config = dict(
    num_hidden_layers=10,
    hidden_size=128,
    num_attention_heads=2,
    num_key_value_heads=2,
    head_dim=64,
    intermediate_size=320,
    vocab_size=1024,
    hidden_act='swiglu',
    norm='rmsnorm',
    norm_place='pre',
    norm_eps=1e-06,
    positions='learned',
    qk_norm=False,
    attn_scale=0.125,
    bias='none',
    tie_word_embeddings=True,
    parallel_block=False,
    init='uniform',
    init_std_qkv=0.0524,
    init_std_o=0.0117,
    init_std_up=0.0524,
    init_std_down=0.00741,
    optimizer='soap_variant',
    learning_rate=0.00749,
    beta1=0.95,
    beta2=0.95,
    weight_decay=0.04,
    lr_head=0.00759,
    max_grad_norm=1.0,
    warmup_steps=200,
    schedule='wsd',
    decay_fraction=0.95,
    decay_shape='linear',
    final_lr_fraction=0.0,
    batch_tokens=[16384, 32768],
    max_seq_len=768,
    doc_mask=True,
    train_tokens=122800000,
    max_steps=5154,
    dataset='wikipedia_en',
)
Each number is 128 + 32 x the weight over its row's rms, rounded and kept within 0 to 255. Layers, rows and columns count from 0. Numbers have three digits each. The size before them is the row's rms in percent of the matrix's.

# layer 5 attention query, 128x128, rms 0.207, rows 0-10, columns 0-127
101:165064108153162099088145098094081069078199122126095132085142094116054101118090141123138153129130138128156104160171148114215198184120144116162149107046170167143115085152104141087102113055149109110154157140118095153147082129085093131117126138128100159089113113144117176096103153164056112131137155104174109148130158118150142110116116122112108115176193150130140154091179119088143149109121
105:114113098184098179112202113122160122148186146114078100125053115124081137135165113094098100112128102154141123146182104093123162123136089098110209131162140166113109104125126151168107123159084114180165137145198140135136118122174124111142122163131079144192099129110158093114154138142074132063121145108099190146107094077108127149119167201111134129104165086119123166126146045115115077089085
103:121105134129139136145103157154087174134177130106138117117097160130153102151175146112128074141160080114125171094053112175109169086160128127131100163125092140154089121166106164078154117090051169135108152055091140156113137159109138127147139121088128130068174086152158088116131127141116040143189121101135138113103139146135103148175117064053193163133132177058180119110144177122115109098120
108:107124164107134142131051206077147118088144147077131153104164156134140070084173056125133085097162113181103113088104104175143152167085102083133129121052201137145125153113137202158116125179124149168120108117177142114153121048127129148129091154151125127133096183074158139172157144153121170129089122084146132106150156144088142145112095183114158147143177128131129094119143110157175134130096
104:085183110083137137092125105176131082131147117164098175059161145081102116133111140082092107169101141138147155104106121097088129177055126121174146148062150152178155145121136164156061184122144138167151126122117099141053174156118183107127173134133084153115129095085147230134114110104128108156108122185161107080125140150178166128108113084127130191095103148100143142151132175129103117105119
098:172135168103132103165104201076152081158136098115097148163079111115131141133061125064135087150092123136107133108187182212094132144128086159158073135105098122134070126070124084111113097103134168146155095153090108161126127116091132100078134100168166061163125135120101070175124178118105129115066104117092172113145145125084140102100126134165174188126141073143161122133106089138122154099136
092:139140067134147086077135188190083121092135152138089129137081110158089152113161202149127111065116128106114177111063169141182124110130105157117122118140096100094138141136140124092097110172122085120085115039123080132095110084154121144118136050092138114121110134078118113148155075113165190131108135134113104119151156158176101095080141190130132123170075075162126093096175106127095155140159
105:111105121113082139141122153132141145073112119232194104163132115177130156160073118220081101137157093132146119127097087175140151175147085122148149082116205165158149143140133119156132099118123139111110133087080158138131168104086132184139155139154143088192095097089124096106116133109100165144147152202144169123093123129127159133119128113086134125104104194131087176113067148135148187089134
109:076165094138118114128093179077095141133140139149088131165185116142144051220100127098163130128121193138138170133190167158141129122086097109130103164121157162149186130150084122133176175170105161117131136085153089085135134150056172090162129146108158141196137181125107133129121183123123096134161117097103091099081141142130150153114133165104132079079112127130155140162121184172102071164145
104:121101145143107179127092119158114152142122111127120110096112081196135109077164128123121169111172131123142097130183135204131162129066089117153116115068063125101148114125108135202088122165142175189141065066096170122131116152131136196131145126097158170147122136142078118151131088133135158109130115120125136147228082110128112081168091080097124173161155099056093128099165137099115116122094
119:142105168114117103114116111136072109134140163128122132109084172115109145120048080129082111132142114131147172107106081061124125169168104124165111169166131195099160146131061165184205152106181087163133137111110067097156161158133163087147138155123112104146127120178162088204158144111131129111094134118188068127149078132097194072108078091116122100174120076153109098135130139135115127119130
# layer 5 attention key, 128x128, rms 0.2, rows 0-10, columns 0-127
101:054155180120062115105127166145074059123131142066099105131124170163150126137077203160168086106109159163133098123115145116112133083079107141161112102147137134185131114137154175162141090180118140096134130143103104100154089139093156086184099165181117137045124100124168147085139127157136116142137137108111104093108116213128140106162139108058126158172153119184147094115131119162129182104147
102:103109142130117186169113124137077103140126111069064162149071136135158155091151197099134130083108119134136143182140085173157134130157160129168135124116090125106052151103163155128108153073130147096139094109134189122094083157067156122149107125092168093134102133148072134134178119178119101124110120099064105116128171110141123188134122077126120170140139130026106143176063129148072161128134
101:129093125144117190090160055128063102142123105124139105105159085153132133114192119143093172068078103113199093123087121158145088130150142105164183147081156116117167090108150123122160143127125109131080107081154099077140129069072114117101150107118092105173099156130187147121124029119093177097107161110112107177161165150150105074161156125091127120126149133162147191127135123161135093123172
112:151126110091151112131138156191127104155139150131129132098050105149171092151106182133113144120122140116143138118142140148125123126143072153125150115142100139139149137118147113097076155198180127089128147109145105123101080121213132083177129112145127077139137132081005186145059130134105108164116062109158151148098138083051163155145101126144159111101189111094156135109121177157162125126065
109:158108123127134146082108165114095136141158140118140113057144185062113099205099086145093110060069130121092140100141129111126193132119115115153092197164089208165107141143093144152181122171085166127141122135142135094084155141135154072108165096150094107157085139051170104148150122129121095096137157185147126118155178155112113144108115092115153101181150111142101077148157162173111172098132
102:122107160162172118152075043090101131171151145076108138138094121097156123104142177107135092158173145196097096129149119090115130065116120131076153104158165139102129137110071174109202119130123122127096191085146122091108135147116116099118089146035122076138101124108094158068144089128116103106127130098085178098132134107085151154160117157149191109135113176125072091113180079136130143088125
097:112134070164108162091135109131131139113192120158139160103132106176094134069091147172102124172154124109103065105033114181108145191127119146085128164066098165122104151171110055168124145138156124118172092156125121095201174133121134166141124148152139148102126127111150161109185135145110105169137083151146131116135160116028176133122099175099107113117163048115147128122136108135177121128130
106:143147122101102126174150124141147123142057084160146137093091141136068115127079166169137152136131124154132108085134115188123125119103135110141134196122136091132086115078088075115121157136126174076093107118176146142084116179179102141173161063194141119171147113095129146070147143088159143124154170142174112075115107129141166152112133104135148124049128146187139114140135087122203179149214
115:163097138094130118107149187078147102148158106150140119073119162107110146198079098086131135150113107129156085059157132155124093111140146113141176119106108113166145190092100128103205194128121207077105140168166108124093157191173131127106147161165168066116105116174116141156134127126091151116084120111100127101060163077154139160154127096116115131144055140087139122203126153112118117125095
101:207105124111156146113060163156125103095113107098130153169130135184181169139117143146120170114151085145163085117126095178108130104095181105091136156168103152147132147162123135190133172144128083191167074097177126116132106116191120178171084022125099101154125108107125166139122146140105101125111095148149116154134099055132112102164105188161137156119162098166111113098164069145146103127155
110:117109073181153122092156227116121204152074138086079071101166120128148117092117156073125141142117123183169117125150065177116063142132150182117094098099091127145139106163085113095122111150084110150099115176174131148085114131110117121104148134150133164086181107154092139153126169106149119126072115120130138190163199136118076144121094138097140088157153108165149068151130158147112104102156